Each number is 500 + 25 x the weight over its row's rms, rounded and kept within 0 to 999. Layers, rows and columns count from 0. Numbers have three digits each. The size before them is the row's rms in percent of the matrix's.

# q: layer 3 attention query, 96x96, rms 0.0867, rows 0-64, columns 0-47
# k: layer 3 attention key, 96x96, rms 0.0768, rows 0-63, columns 0-47
# v: layer 3 attention value, 96x96, rms 0.0762, rows 0-63, columns 0-47
# o: layer 3 attention output (transposed), 96x96, rms 0.0782, rows 0-63, columns 0-47
q0 066:500498466458534572525497442510556478496503531507496567488492490503489481490497492512483469524494517504469517512464534499505527519475522533508509
k0 073:525496545566484478505484523504474488484502519525461464505510540462503507534477517527560534507489498472527539519432487504500527496461483505488493
q1 056:467511480483527494478495479518503449492510468516536535520530513526501503534429488463456463557510494497467481471520517497510506497491521545495516
k1 066:503524533515500443531473499501499488475484498453503484514466486486510493475507507507489497504498521512516509540466447455477488482496452472444487
q2 057:506553499491536507521521476503468499504521456494538454494520466479494529522508493497527476556511472488451544514495519503489490502482473494518532
k2 074:489481533483494422532507475495519503509498443483482509499479498541505517517537534553478482511517494522476503543498530517456502480463499456435480
q3 067:490506535526474462523503512478467522485527484471489502481472493489486546508506504495529470504461510485518515477520516508554431476492499513514465
k3 070:502500411468534502476526511487510524498482522540494495519510505522512474507514462482527475543490498463484496469498449501509513551515486527512542
q4 064:495500484501526508531473488483488508463533488514547504508525489504478501510468529533522478518457476475471501471505496479514454480482467514497519
k4 077:502507472501540508503562497496526497506494536502492502526545505470515464527489498502494509503477476486460475474454512470531520494517517562515517
q5 074:499451540524462480507475482501471518483512507530495501456504509479518512491508504541555480520514458466484498480499449519522468487531543488510526
k5 079:498481518518510530493477519492476526464503524535489499485519519501482494478522482445513546504480521502528526473521516523516427465522517536562532
q6 062:523495503491516481571496487485474539475532473507537525478495479543472508495440513494511475503492495510489520459553530518520466545501475498485494
k6 074:507465463494490560442507524486502502506495535511501477504507511463487507524509473471531536489509528464519482477542490521535489492547554522555485
q7 055:487464493479449479552490481485501486458525501543508501492476482487473484496478504517544488506484502456496524449497507508501462487434563492488554
k7 080:521516501498519537487480494486499549499472506469489499514517517489495513470515475463518530483507530501484526468517507508517488505535499532533472
q8 068:499493493514547490488491508502495489561433494492452496536500513514529489509550477488443502499524512525496481527472469503501528447515519471483483
k8 073:507522511532478438497530505528494456489513457517506505518518472504521461512500524525505442463449498482463477502484516483481476514478476494489515
q9 065:478494474499526492511481489488470518491496458474479496511492449507530504497503485520486480502516524501487531533512493503553522464515478491503526
k9 080:520478474498505508473485519503514486482488459535521492507485488513501471465505485434490481487514505475513507477514523467476444507504490536547534
q10 066:454513457510481523480467500513528456515464466492470466538499481506459495529475495490506483490520489499525492508474489504491529433500488513480503
k10 076:505472466479491539479459468530508505483494512503497504581456478486485485481476494479500493493502494473501491520491523488490521521510460531480525
q11 078:508556516494469486509474498495456514463506515493515512416482497503508528503462513473540478466507491482496520475519502518551491523531473477544514
k11 089:523518519456484538503517539468474520491475519487499491509490513500479556485459505474533521528540501507518522476492495523486519478519521482494460
q12 063:489480524523489499448529528513484499543497516509525501438499506528549497485564499472528521488490484490512458505508485482493509523549511479475483
k12 104:531531506513451431474508468487488460517512511503518522501513497509518505527522510526492450499495497493462489478513478537485503528501518479499503
q13 082:460447479486507512469495495531498479528464488487484480569510482531510515535539511508518506508521501458483485557494522520487500470542527503489528
k13 075:494490504543493425508466477536536499508506496480455492550448482487528490520506501495503496491471497513468516490505499492480491528517466538504561
q14 073:563511496441494493507478484467498513471513505513470457525492498500469508533472485561466483545479509508455540471502523455538492525495486504517487
k14 080:518515500503502494483519487480521476474551485479513487459484513499470437522521479496485506505488500491523516515517532466543470494501471480535485
q15 068:472422528535485478490470507519519515507496469490497499552466519493540516510519531522503506503494499461491504513478493505456487506489529477525526
k15 084:494460476548499462503492463494507511515489495527494529517510484493501489512488529483498484508471514509526465495500502509503506550500521505483461
q16 055:470479540490465519517460500523521521506499494482553559484457537484504514470469524442541515520486473483522505482493513500448477514485506499502512
k16 086:506507494498460452469485488473494475498511525473525518502508494513521505500480527538522442528476489489457494462515467499482454539478511476503525
q17 087:448458486536507472518502485527488497537493483455459489581501479510534515496530511521450497501515495498490499552496502513466509476535504463498500
k17 074:498478519520492490531506481524481502533491494562490534588496509500515503510505524484497494477506526510515494506463484519463501502521481527458512
q18 082:478505470512533489464503504517512477527481532540503557508493498460546521499527513498494509498518494470538478521464482520516476475516517516483539
k18 069:497491537462524544522507533540536539515491527503529536535486526468535546464490523545469480502541505505497468474488492518481525499490541488498528
q19 071:507566492483464536498513473478493492464524497511557516441491518498463475488443489475560512463489473520494496468484501511543513490480472513518472
k19 093:462549506470508514503501510501502505514520467462500467470501503548496524493513478518537499465526495493517503505525512503494520486532506471532494
q20 103:461460477498542513513512568520506496539480519500494528521523486528565496502547491503510530516508484489524465498519493496487496494520531522475519
k20 067:464527516501537506540483501535521554546493485492493478522496524508532488485515476488504519463509506481491509499496510513457503470497522486481520
q21 071:548540502480472516513510488466507487446523508540496489475510486489473475509426496513481489483449504497530499456505515474537509529481506543494486
k21 114:558542489432464484505505492489524526474497476504462483504493499475493482488493469488502509489496522449510516481512556523517500509505505522563505
q22 077:514529462509511522482502488485544494504511447489463473508493491511468465541483493483487497499488515521495551482507506506462530435481514448511457
k22 093:536502548487531488467513488493505527497525472525565504518478519493497476505515509470525490490500485452499457555478505551522493460511484522471477
q23 074:502496508476510529532516514478504485521464469473471452558501492524512507500559478517499502489506522534455536503529482524531547508513501492499466
k23 084:445463501546487481498492537439506524500496452510495499456496507549505475496548499494469524501484511517531527519517482451526509467512501485466492
q24 074:492528470471543514518503502507461478511488507513448495514500523495514519516549489490502523484506523506509521489490508488543540537506487520474494
k24 083:475493515516529462522523523492496500518479441460524500488504484519464489524553509502463503462511518527520529531521481464494516464500485510464483
q25 079:514490498499513528488525494486515471516512490511503443515528468512453494518483501520454479466493527475506472535477522497497544492491512545459456
k25 088:457468485511510471495478498513485526475446434523500484530514496487522460485536468496456536491463495488512477496490494522530528479458496504500509
q26 063:546519492510490526504539543463524498482486470509515492475532522473477492505511499485495524477507530488457537471487492489469510525457567473546490
k26 085:458482491500519483484566534501504498522522513512518487480501517481514513560508505535487465482467520481468490503467505513475465500437500470519542
q27 079:481499475481517480500481479486533521497488508541473521581518498461499498481499516502458511546506470525508514506502518504490474528436491527521492
k27 085:513465484486485515509527478456502554504487505536509506558507480482479531482432531529540487500489519522540449474497523511485499494502498454448480
q28 076:500505516507493507506513479512506534500538443457448434521507552510501501494471518504481499483507515539465528503510485520505555511496494456533497
k28 074:464472494537494458506544521492482465508525506525465524476519499463523533495533507492469497496468530524496501510450487488545518455506528484495463
q29 071:484510501491528522523505479515473484478487517522502568542507486493520486502492516520482497469472501466531440491505500542496489525491474528464489
k29 076:505495461535506573482514481509515460522489511469510515529525505510495445495491504505522477491478517460488461478519516509470502546498515506529527
q30 070:519455478499478531506522461482476490527482458527526485565487476533443470516496487490498481490495538456469534524507518508507513463472517479509533
k30 089:495431505542498504535497530499503525469453491515512487555484477493467486472469472455480525494495503512505463532473522488509470476484483495497496
q31 077:513457477467513536481513504503509482508475489462494452548533471523473496530477479532466523519500513478501517520473517495470520445486484477496498
k31 095:457489479549509533497522489532499519502473472524488456534509481476520544472484481492451521489510492518498509529519516496542531468494500476482463
v0 082:485484506537510536439507512510489448508511529508503516511492491476496527463505500500498500515477499494479520520507483493531511475531510469489447
o0 096:520491493386492487501515511488519489472497506516500499483485526487486496506504520479489517465507493495512502470488509510503493489511501509501506
v1 067:523550477504470483441535442490520517504464452459511525481527511513497515482476527512534480506464510482512479490462494524489443490505498491507495
o1 067:551505494424516481514512524531430493450529487469506511511512491497495497468515446502491504510553485507517500501464508501528508493490464493513448
v2 066:481528461542502522511546500512481478504525491547498481504521480488488491459500533458504511481512509527455509471514501518534549496489524505526490
o2 071:410511469510542517507492499456519487508486468529479514518511496496493452557462499468521449510501518494560512487523513507492497501494496508499486
v3 082:507444516486506509486455493501543547488499512527498486502512511495530491502506497493504484463485508460532545463492468523510540513506475557478543
o3 085:513507464562574518472500511508494510536503510517514522475512526495503521499506437516497500493497478520484500514505515495497446504500499481500514
v4 067:495499556532505469537490438485460469475509482521467488522533522582527455498516505526512490509497509500531527515501508486515541511522457497474554
o4 061:461516484408550472483523491529496518511482493514504479474462430511484539536484545519525481489508488511516494489483479503501506491475518504502514
v5 074:505465517519486499475464500505487513509486497495490493496485502501486520512505486516469494510503494475470540508489518528490430502492487510474483
o5 082:564492493445528490477505483472514517410519502516505500494488517488510496496506473506494498502483522497455519490511522487497449505516515490500527
v6 068:528518513485519494510500506516453480485523539477499516527482471464484503536509521567490463528483465499445520457510506520465471459482508474510425
o6 072:538504516447470457509482493497497501427487484495526485503515529504536493522503496516502512495538525490481500478477467480498425528492505497510508
v7 104:506515484423485495545525493494506550480501493482490502488519522514499472477499482512525531462478515494534493467516548507489518515467518518512531
o7 102:485497512595475476501488489486499498532501498495522497502519506500493491523499503515513476515520478494483507531495497494512493515506484497494489
v8 084:507493498516518498450475503500492462494498513504484514492487489488487540544510510511465486531489476479486501491513473509472477534499533458529518
o8 095:545484484395486510514514496489488505430515504493506480477534515518487484483496547519486500482510488491529507482476480507520467494510455480493520
v9 092:481523474467492505530480500515532507494480501459500454486507508524490478491524494502499522471515508517580476484525527496502526522510504500496539
o9 099:476482504555437487510513519516520509563502501496496494493507526502473495518513524507519523509501483494486493519513512494506541532500506502500487
v10 081:487442497513514484496496471522525483543570496493483490532469459501489551511517494556430475507492498509492491528493515504493502502489493448482455
o10 082:482509529474504475485505468464476484496481495481502485479479530484519512500505514498505502458493496489531484469501487502505456494499504499486479
v11 072:516510503507502497455529529493493519479541520515502484496497522467534535488493501495462536495490485499464499498488544476510521530470461464481464
o11 067:526476510546563502518529478436459480504491483481508521506486487464493502472499457483484514476459500484490487507493486501485453517503492495509514
v12 067:491496466527514511494522484504522520506535496473483498493508500475522467485547489501491506509456502488517546533492524525490483500527529470503452
o12 078:523467515453488503484506469444504502453522542498484518508470542472513489548500486487525500473525484494498508468508515474516395486495503526512496
v13 064:487478507497493518465519527506484467505469526457554513503472524524482527513519525513523526522523505550500486469519524497487518504496540501490521
o13 069:561495496459462517522493496593497510535521494488505469494538507506479498484494506492488515496505484506507495514479494512511586523516488484488444
v14 074:479558483494514486545498519496522541497507510448491466487494521501497473531475488474504508492499499525494517449527536514478532514504506499518546
o14 091:438490495625468517518478503516489493547485485472510482502499495489508495527490483508507498523488499497506491521509511481496482512489507509488493
v15 064:495451528503529550506478528512497513476464535476465509484477508489483521517521487498500470512499477474562529536494474511505453472487477538515458
o15 072:540487502451493492502504511541543508484543499499495503518514554483500472524504482494502555492495505498426552498479517509459528549482487517499524
v16 089:498498509469495535539505512497532543489519526499490483487482502483501524487497496501460502459494505490564521484525491517506530497482490491500541
o16 105:432502495621509528496513492472489489543495505493515493485505505500499487479506475500525461511520491485494502506495496492500480503485497519509480
v17 082:520511475507508500477522496507488527509503527514455523501549510488500494518509511486520562447493494504479540498506476523491494507486504513488462
o17 087:505485492471579518514480460414515512462516500508477499509483518491502494522484463525456463507488506494522514516508493495517441492498519480500525
v18 074:475534494545475510501475485510501511516474471453472493505512494566493517455487520531508512474491488489427489497496509522529485518491528555518469
o18 066:464473495471489466511502539455503515549478501517488516493491533488541510544529512510447482535482484514475526521543487489510436492497506470536474
v19 094:487510520490514501521479502478503516503490490484496448503488499514492488475496495475511527489517500490538484490504506544483527529483493495491537
o19 111:432506498612480481525509501537508494577502508515492491499501495501504512516500474493510504504491498509496484510512509498496519523481509515496488
v20 091:506508518524526500441469473517506506516516533512521561512495485468507519507549502488443489508478479513461500478502496488502459497488513449500410
o20 085:550482486411507521505508502476503487474506496511504518506489521486500497517498486522476487491472529493535504487481511495503459533492507503507475
v21 071:497513514498494523488539510519483519498513514466483509500519511556507495458504503495532528478480487521492487491531526465487522496518535512526533
o21 063:455477484517476507508519511406498486528513474523468489512528510446469514530502496508524444528490516491500507485491510479525503488459511500468485
v22 068:536532512501503487498478505484468524514493534549520564493534503486473484504482496471506504479496482493474490479501475545474442502532543490536504
o22 065:505495487473557546535481503486492512432509517534506491509519476526527481497506484505463468536518527495556512480504484482531477495482491497497507
v23 075:497503460507539526482495514487531520494479499495498470489505502544480500497500481491499465497494493482559502506541521515454530528504506466516570
o23 084:471478481569417491524489514564510516538543507492494490500535544488499480534515504507545514482486437493503514509529527505521483511479496508498509
v24 087:512460484539495529431486492486465493522503502524474510515525510455509521519511506496474496531503474491473522545488458492508523470515509503493464
o24 088:532485487448555495493516487488520503437502493524504512493487496482497489498509488494478523462508511502506514483485501507505480478491515489508541
v25 084:485511508496509526557512486496521509502503490519506454502504490530495454469495493484536523466510495529518504502503556510485529540477475512501532
o25 096:416489496612512494478488499505484517569545494510487501510504510494495497500473489479513507509507496509525507510509500494486502509489520510490484
v26 067:534524500482492505493497545518475475514494492511481499516511505450483544488485508456524454535492485533443511465487461497482517537477527463518484
o26 074:485513481440514513526505475461472509420459500484543518498515467516488459520500498509522508511510534503508499502488512498524506475524488483534486
v27 072:474466470530486529513521503516507494505516502509522485503512496472513496497498520500522476500489486531417511495488517491469562555531490422545528
o27 065:451524486460507501508549473492477452504505522493486509504445529494487482522473524488506515485494480514548468472477463539522532485510477518499450
v28 083:502465498551489484489483519497460473514505512520485515511484511477489530513484504507465506520504532520473493511497466507521488513497506458474453
o28 087:498532499419530516483507513505482496422480493527522500488497482500506478480491533498461494480484511493556480502507501505515503479507500497498494
v29 078:489479476547509487447481509513531460504507513496518524519497491490500487522522489500484486520472515488478506538523521455503514497509508467486506
o29 083:518496500405441519467544494501524480482508523477494494467499514501482501478499549458525518462504473502519477487483506514517510485519491491498482
v30 084:512529512499475496538507500488499517494523472512502481482502507506506505454471517503541516474510477502519476492479548527545484532506465559488508
o30 082:475524491524541490499494489469486505519494494516519500484469456519499509473469479483506500508484514499486493525499483488501524504529478498520505
v31 078:511494483528499507564518499507464530484463465473494452484490548528495527520484523520505493510495505545508510481506437503528533491503527524486499
o31 079:431537530498531471499500539508488491481497483518484491493513457487516485456502524505456546545479530516473538523511495490487590490494496493494494
q32 030:518478486493488466472502479529478483472502517506483482522452471518537501494485480510523477540490473501488577542532496493481500495502443487529520
k32 027:428543517554503505514506475504517525518524484494509504498525503497533514501500525504468528461508509536490455510468517517481497498482541510476472
q33 036:482475505520509486502452526493493516502483504497489500460486526463517531571514509541542476467496483494517514489497496494481517498500518516536467
k33 036:502524478524478470491564459503498473528526505510504488497482476521479457438561502467483490495492536483450476508503518523520474532466497511471558
q34 037:509456499489514516527524529509524476463481540497549510462519525513484539474426477517533504490506467490489554494485562486455483534494492515504479
k34 040:492563487529480476479514456498512496550521460527452490531496483487507452505547519497464534475501516502530441521476513488517525482467482473478501
q35 034:493493476506502520526523497500485472530524532500485461493477498470509519495510508545504522503491518519518496517498530493499501476524531507473497
k35 035:499481536524491490466480498503492533490501487484516544490510508506477526549493478468492481515509455486467514484521491491489469499466490515557546
q36 048:505527475542502488487571484498512486539513478488509486519489496531523466499529529451458512496503518509525444485505509511510511508505486497458491
k36 037:502510511521510450517496521508504528512484555476536512422490486491491543525452464506507495528487493535471576488497528499480510517538501506510464
q37 041:510469515572483461453500484520471490510508480485530506509481469509510468528527497484463493503514507484529493525522480460509500480494477491525507
k37 045:482522515477480506519513453490507435508486511508502511483515498492491493468494518515536499491476509512479437454481528543487506525500501508460513
q38 031:506519528548485439488519486509500465540505494457505501507475482482517497493514516492539493490494491492492446478493524534496499518498505464461508
k38 039:513466502508523482501519556493518528509486561505484517487505523483483509515467475503496524552493500498531561505480508480503450517519513547484506
q39 055:463514475547494534478542468506498467541494507492519471517502484500505484500488512464466520455484512511542468512509488494488548483513512493455480
k39 044:554535523476462473503483498506488486485509462513523541503465490518501474466534536508499446509502495495479498491512470507520466490459489504534527
q40 030:522498547511503507520462499487510498504501505495518552500483503456518514492514494506572490518496492508445493437511498508504462544481522524517503
k40 044:495489532467510485518481549504485519488515509481498487512475514504485518479506483538498476535526523487501564546480477482521488496506519517522499
q41 046:460492483544498523463562495500488474547498486471479475513506496521484502526493517468480532476496503497540474543498526499480536492507519479469501
k41 047:567513506488463476503463461510503494475514470548510553447473478510498478491530516502496442515481491486481522456522502485485460494468497487547530
q42 037:473484514497526512530481510487505493513486509477494521506485537486507518510516521515525530535509501496494513503487494479467526503469577475502504
k42 043:552503528472512506478478500487508524468536498489520528453457476515471508483529472526510462532495483502476557474523514471523446512505489497520481
q43 048:479503493566506494472547492518497483534507473472488464528492498534471516492499522472508532489508489527527487549492503502472534469501515477458465
k43 046:509516464497505493489527470488507476515495502533484520464513499475521496538529524476454465501472482513538492505521492516493477509495463519480551
q44 045:448484502535506523484511492486510487531524516448476529501505505531507547511491531474477558516511474454534519515469495493487521511499564477483515
k44 061:503512503478501467477513501487531466489463493563483521522510493497517467560463534455519499504466483489520502507490517500463475490511507516490511
q45 060:530468538488520504471462514502478500470509540494464487458498532503488519506519471552518490518505477529414526460504495492497503542513469491518502
k45 067:525493482507521475481530522498515529514518524495522521496532546485490548505504498494459547498503498494546506545511487528499481545513493528524494
q46 060:475512532502510464482487515470489488503520523465479512524494509525492543501479518508490571528494471488457519535483443465476520532504559478463517
k46 048:459504524517528507490482525490488499510537504515472509438409458479518483472527512490498487510488466507484502527524490487488478489522486521496512
q47 045:470532503520526468464508485524493507521509486483479501514488483527474530483546508498512516519485444509431529549483482519477505501517503472464470
k47 073:498487473542525492493524484512514471545468512517509508515527516489523514545513526463447491514496503506518485521501494533481497516519486520502518
q48 096:520535516495478502486471495462480475472532542497497505466498489517459524501456494508497540535479474479454547479493475471527516527509521496493490
k48 094:553522512472487509497497529489518525465559530489502489466456503510475525444510508498506556479490467502493522488530498483489480514493493535523500
q49 088:471510534519511431474499520503479521513483487530495523508495489525502533488529489495462528526480468507451505536506476470475499521532538515449519
k49 097:445503542535546511481476513501483489530543534482462501478433442499511513464531495507497487495509469515460509526517499486472494496526496504501487
q50 100:529503488511473555507498480476508466481549526481508495488501512510468488501450496504515503505501509486525556473505509501526510500492498511511493
k50 125:484492476498454508518502477511475501490444463495510496528567503511508458511487463519528449501519535485512472456479509507546528477487512455486478
q51 126:486496526519503455476477513478483496518511513492506544507486500530516524492515512491476544528490461482467510524498461469488512542531536483455527
k51 094:571492478435480487504529524482553520451511495536513488508504566501471521510464515495492560514479484495528513505523501500491502508473505521522509
q52 137:538477488502486561496501494470516463503532512423475467500489518504477470512484518498511505485534520470517524493499509528489515492486499456514496
k52 149:536493501465515452475527512492550496487519504531515500520499551495486526543492542472472564521478495507501543553519505501474488521483499526515507
q53 134:528522507499492515511515496503452520458507513547487447461512472499448512498469452533489486476469513547473514462511510473517515494498447537523476
k53 116:576487481509430498504483528523511524465510486485513483494523543476510517454501494495471542480467528478516482485511508524506485507490508502533520
q54 173:510542502434505460509498497499508507470457497513468498519490479471487539479501499439503511492505515525461525519454458473469520490487580507485493
k54 153:464520498510487483489565524447512486478461523505496526534445445503529475501493483508480517481519581510472539475450509510490486489517520494495490
q55 147:461529482504504539508522484543521510520510481497468506485498539484515517487506508514530491488522498537562510524490494484536515542539524499534537
k55 154:456510508495478497448492470507501468527490505503488503492480583476484534532513540489496478441508509496489511492538507488501492504506526516472489
q56 162:469491491495514505480502534498496466531478464497476517577512472537542498507515477535474533494489507461523508522513501498526539526525500537500544
k56 159:500512500501466523518464535497479497528522491496487501516490456490508429561481516447500479529456504518527509517548495489520476504526484489502486
q57 161:515494497538499534516562470505490468475563530515513491509490503490513499468518469481495473469464515512479540488473431478501510490505484505479485
k57 155:561517499527566514513526460460515488476519453486499502494446524516489539529483483497501489517482553500517448524455488500487495504501508489499524
q58 170:519526509476514455452501473509516512496522485456464506510504473495457542515500489489488495497521440507512483469464517538495483438511481534525493
k58 167:469502524516557522432488463478503480443536498505506514490532482503485494495523494495487501502520518521487516509522512498485498506547491489490489
q59 165:487481531479496499508489542518487468523516516488487472491487483519499475497523469496537464502529532510515467527519485455475465499523537500507522
k59 160:511525513504472474521487529516461451527513459475525490485543498462493494499504388473530537507505501495494519532488492517519488495486481478491507
q60 161:468499555483458506524488488494543515488480485509511496518493521505451486523489472494521507506469486566494500476489481489462470505474484545515494
k60 147:502462500521421509507526484403558461511515524493496500524480555483475522479503476490501480506499486510498488527489510502502493508506495514494497
q61 162:491518521476451513500516506525509504495489475473497480478465492543505491501463497479518511523507517458507518520505497506472502484512503469502491
k61 158:520501506503444457497545523600575507454520547527509484490490470555490504546475482508511488478545539513504530497446498519509507509502493496474492
q62 160:515542514469487483474464521475526488469508493528512498504492482516478511486475507525524469522509449512502504505491508439533459546463493523503522
k62 159:479502490490491473551449534427541545475562511507499505531556491511508472478490498522517504494555492502503513489479519511495515511491476510509503
q63 171:497546461486521518524509472514515497481502509519485452505465499486493493468477511502502516496520487399482494514499486524460509568505455453508518
k63 156:514489533488473506470491495497493491451514467460521482473540489469489486441500571519480519543493569491518482491471477504487522497509493483494486
v32 101:490492506497482490490515476494480497538490528529484532524476501520426456508512483536474531488504509477486520485500466450522500512497483524512496
o32 099:526484511475490474503541486515472488525515523509482498496467505524462450525510497529482540496517505471501500498488459457506480505501485523514533
v33 114:492553439525486545496520501491484466508494496488494528523463469521518464520513497514538491552466485550502543466512503547529528515514449510454518
o33 113:527526455439468526506524498495498490455510516493502507523460482535504482477511493522485488495484494516511535459493492518533522511522451496473514
v34 118:498485490479506503547530478506472511497482551492521529539497482514479509464501507498478525519516494477531529510504453514497537530525502467527473
o34 105:449466483530491502541520509521474520524489518492518545526512484505495514503489489505479520523521493504492527542516470494482526518512525502522489
v35 122:488475529506509482491535496505532526484508479494494479512495511486473486494486473532504508472538485544484514487496514542498551485474542495459481
o35 114:448490521556456509500483490523506481577500467481497503517493499468509488525486466512519501496508499546474496508521518514515529517494512514476477
v36 104:466529500464504512507488495491499500514513502470543557487480510471498496513507516464556512478485509485491501504515556484544523480534513535515498
o36 115:505542492408502501499494486479488489442517503485527527471469522502503524518493486491559530472500523504487505502545517480534522471543498505507483
v37 113:515482540504499495451525489513516524512548525476448507516545500479549478494464469544482480476489505515477505512489477495502519526490495524547526
o37 112:489505540554490493455519513540515521538544534479466500522518493485527505513446465508497489523458521525467501526500477483505481495495489511511501
v38 115:496483487460486512510506476503481505482510472540470524479498520470537485504516490493513496464493485461476531513495480528440496496531457528459490
o38 107:491475487439493495515496449510493520439527477524474505480491541475521489490526501505495505448496503462459514520489520515461495522528448516468482
v39 101:494512450476480485521528498495489454534513461465506474501444491466518483512504520468465515537485481530475484480495452483498517519531496534491460
o39 107:543523463447479498523526521476510501519527493483512470498452512501520482510519518463447526495518467511511486462494469498500491503523493499490482
v40 124:508476482521498481559483490501515529476509521500494534499526493532508486509509518518518536475537503516484472502488557520476479539530507514417492
o40 125:463498502569490489532476492496477496542486506509491547498514469508476482529506517477519532512482507505488495538506527516473489503499525494444491
v41 123:483467513506511474513497534499546472481524536497526483515488533532493489477521474522497502464526512438495520506480505530511552476526454470539465
o41 133:454486513594509483518473520504513469584499489516516505508486510513502489491511474496499501505496526458510526521515483504514520518516495500513483
v42 108:478512533537499465484499505498515507501482427508484499508532523475460497511479505516502467499466510456499500486493498510477498527550521522497478
o42 095:506496526495512457474506516530524511493490430523490485500519528454458512516507498517482487523435506485476492489493515502461507508548533512500505
v43 150:488492466508491490487508518488501540464541500492481418503531490565510551491519489544526518478551500472500497486468562530523548525490519516518517
o43 122:444516486560458497496493522502494496565507505473484473510500485524516509512519469493515483513503497479476499494493539507502536522492526503494501
v44 103:461524501488480520482486478507510469486525475535438475523506505515502526489487509489476517534505495525514499510491485538525513517562519490460550
o44 109:437531503469474481484500491532489474497522490520461496522497516521497518511456510499495519496519512527489511507496468509528518506556518477458535
v45 115:496513487476488526483537472504496519527537490497515503499502466481513512514525511483524496554492515531515505508489536488439506498466509483510442
o45 101:505498470512485532455522468486479509539546500523525511489505452477522503505565523529522492549504513531540496514490520475471499483481507496523462
v46 102:463502520505484456499518524508469503495529498467534550529489531519518530488488498509480493493457484500533495507465505554469488505524481517474495
o46 102:462499512494480470516529502540471505482539506470537538522489510522503526492457496502475499494441481497528483519468506526486517522534475493484480
v47 103:502479459481508440515495513479487503525486540505503467476529511574522546492447519495501471457480516485496555532498520490500527536549496507496493
o47 108:491466467505483439504480510462491511567496526510507450463554476554532534508443532467500497455478524499481514513501528455495517554528510552487496
v48 103:512512528493498525529517527491514496492490423497496524522499486490527469491536495494478483435480500504515547516531477485512450517489546498496525
o48 107:513514501425488503522541519513512508432479450492499525519518496493504498493532489509494496427469484513537528502513500521531473496488530511494510
v49 112:509517472474518496468467503497509521502493485476515480498528488477471463532518492476478501462488497509501527500488493468536497513593507484522482
o49 107:486514499500521495466469499493507541497469482462515483491537469479471448535505486467427474449478491496513524489479500472522490508575515482501492
v50 105:475478548528494524483504498497505469504509453472532511513508486557479490494506531432476499495516481517517548482535470531492500543458486525488533
o50 107:474471546452469517487503485517501472473530470499531477549527475534512482503496515489446509479541477503529549482526486517460504568480506507490544
v51 118:517483511483512478471500499509461450530490502500510569520474504512509469496485521443482489506452480505502483501513515491520453486526529448529502
o51 120:558498496413523493477510497484479468460486522500509534518475523508506482494467518468495508468489493486516504471475504505517459467522524476530477
v52 102:473524469482501545484520534507520542502477479479460523512491520536482532493478497541485508529517487516466491488492551470508471526555456500554554
o52 108:469549469553462550486500510518512518556492501495468520522510493516485533545468478508531519540488485483467494514495516494498488532536469480521546
v53 104:485467435510499498484495531517539518499488513500553498507537525484506522477564499530487475507494518552490484499499498488522489513478478477443558
o53 101:465519478558517488486496517511499469531484526485549516485518528496505492514574497487508484532484504541500515496497480489512509522481492511462546
v54 109:479503557509503531536499489520531519480477527512461548520513480482539529516499499483511506536486498494501514520516504520557518502494478538565476
o54 105:459534553501533527526519495544520535492504510511472528491514506516526497501507516433558503554473506485502541525508500512539483522487480539531493
v55 111:506549489557490500459514525501501498519532490501531514489503514474505511497506508515524526522512498504504500494522474472512503456507472494472438
o55 113:508529496528495483476527530557515520536515503509536504491535531487496508503509517512520519489506492493516520479506490476490457475498485510472453
v56 110:483482474534501519486496467502515517510519519467505498484510525513494473491480504527471546499500475480495503512496506540524494539489505473514435
o56 105:500489478522534542471485502494541496522550542498507502489503515506477451475450492520505531498519481488495498531515508528519513533482517446489457
v57 111:491545482476500485538481477501509504510498507491496496472493493492481512516548505490456483524499513498507473490499516543508487546489513498528472
o57 105:483555480459490486539484451454485489500517526489496518481484481500489505525551479512448503522490512508520491502488500537506518518515534527542472
v58 103:506522565491471517514489472492486525494510531479530487495505518518528504541539499523474497523486504501534500505513553471480513514553518425451534
o58 103:549536542485505509516504484463516528493532526483539492475498493528507509544532503522448485505498518477520501487514543482469530510542539446476515
v59 107:513502531486478500488498470492489507521469520489466500449530489507468509496520495474498504515441512484445524547513489544516482487491483492444538
o59 124:577487516451458516506498495479491523488470520485478492460536489505496514478517486511468481467467515489507501507484498537505481482505494490470532
v60 104:494531453489509467526500468517543538490553501560507498521517489543472511457512481501525522468505498530469450515488464455536533522475517493481484
o60 107:468526483569487519544520477500499493572527471512515499527498478517491485487513493474520495506482516519468459540516457442524515532483527491498504
v61 105:506499534506497523485470500506489478510482498537496526498484477476563518482496488496501494488501495497564477489523511508446476497540479489462534
o61 111:503487525447486495488472505514497488491494505504488533518501479472543517478492501507492509481475487496556472485510507483480468518552477506491507
v62 104:481467434516507498500463475503513502499524508497478467522509482476482531517510491497499483485494498421550557501472482458516485477456511486468535
o62 093:475481453488480499502462485479539511525488502490493475514499477475450554502504524478526448505456516453515541490493464463502517465471505469487513
v63 132:505532479481495471505489477496533546479547495479473531525527519529495504485469485525500494457542511513501515496467541505495534495457471453516505
o63 103:457519508558486497503502488499497529567504485480480499498500477502504492507471495494525477510493495518498525521507494483463543506493487502500478
q64 033:472476494493477531490544436486506477475492485480535508461527518492475474559443520447527506482503491511523520532495470490536461531498468545498496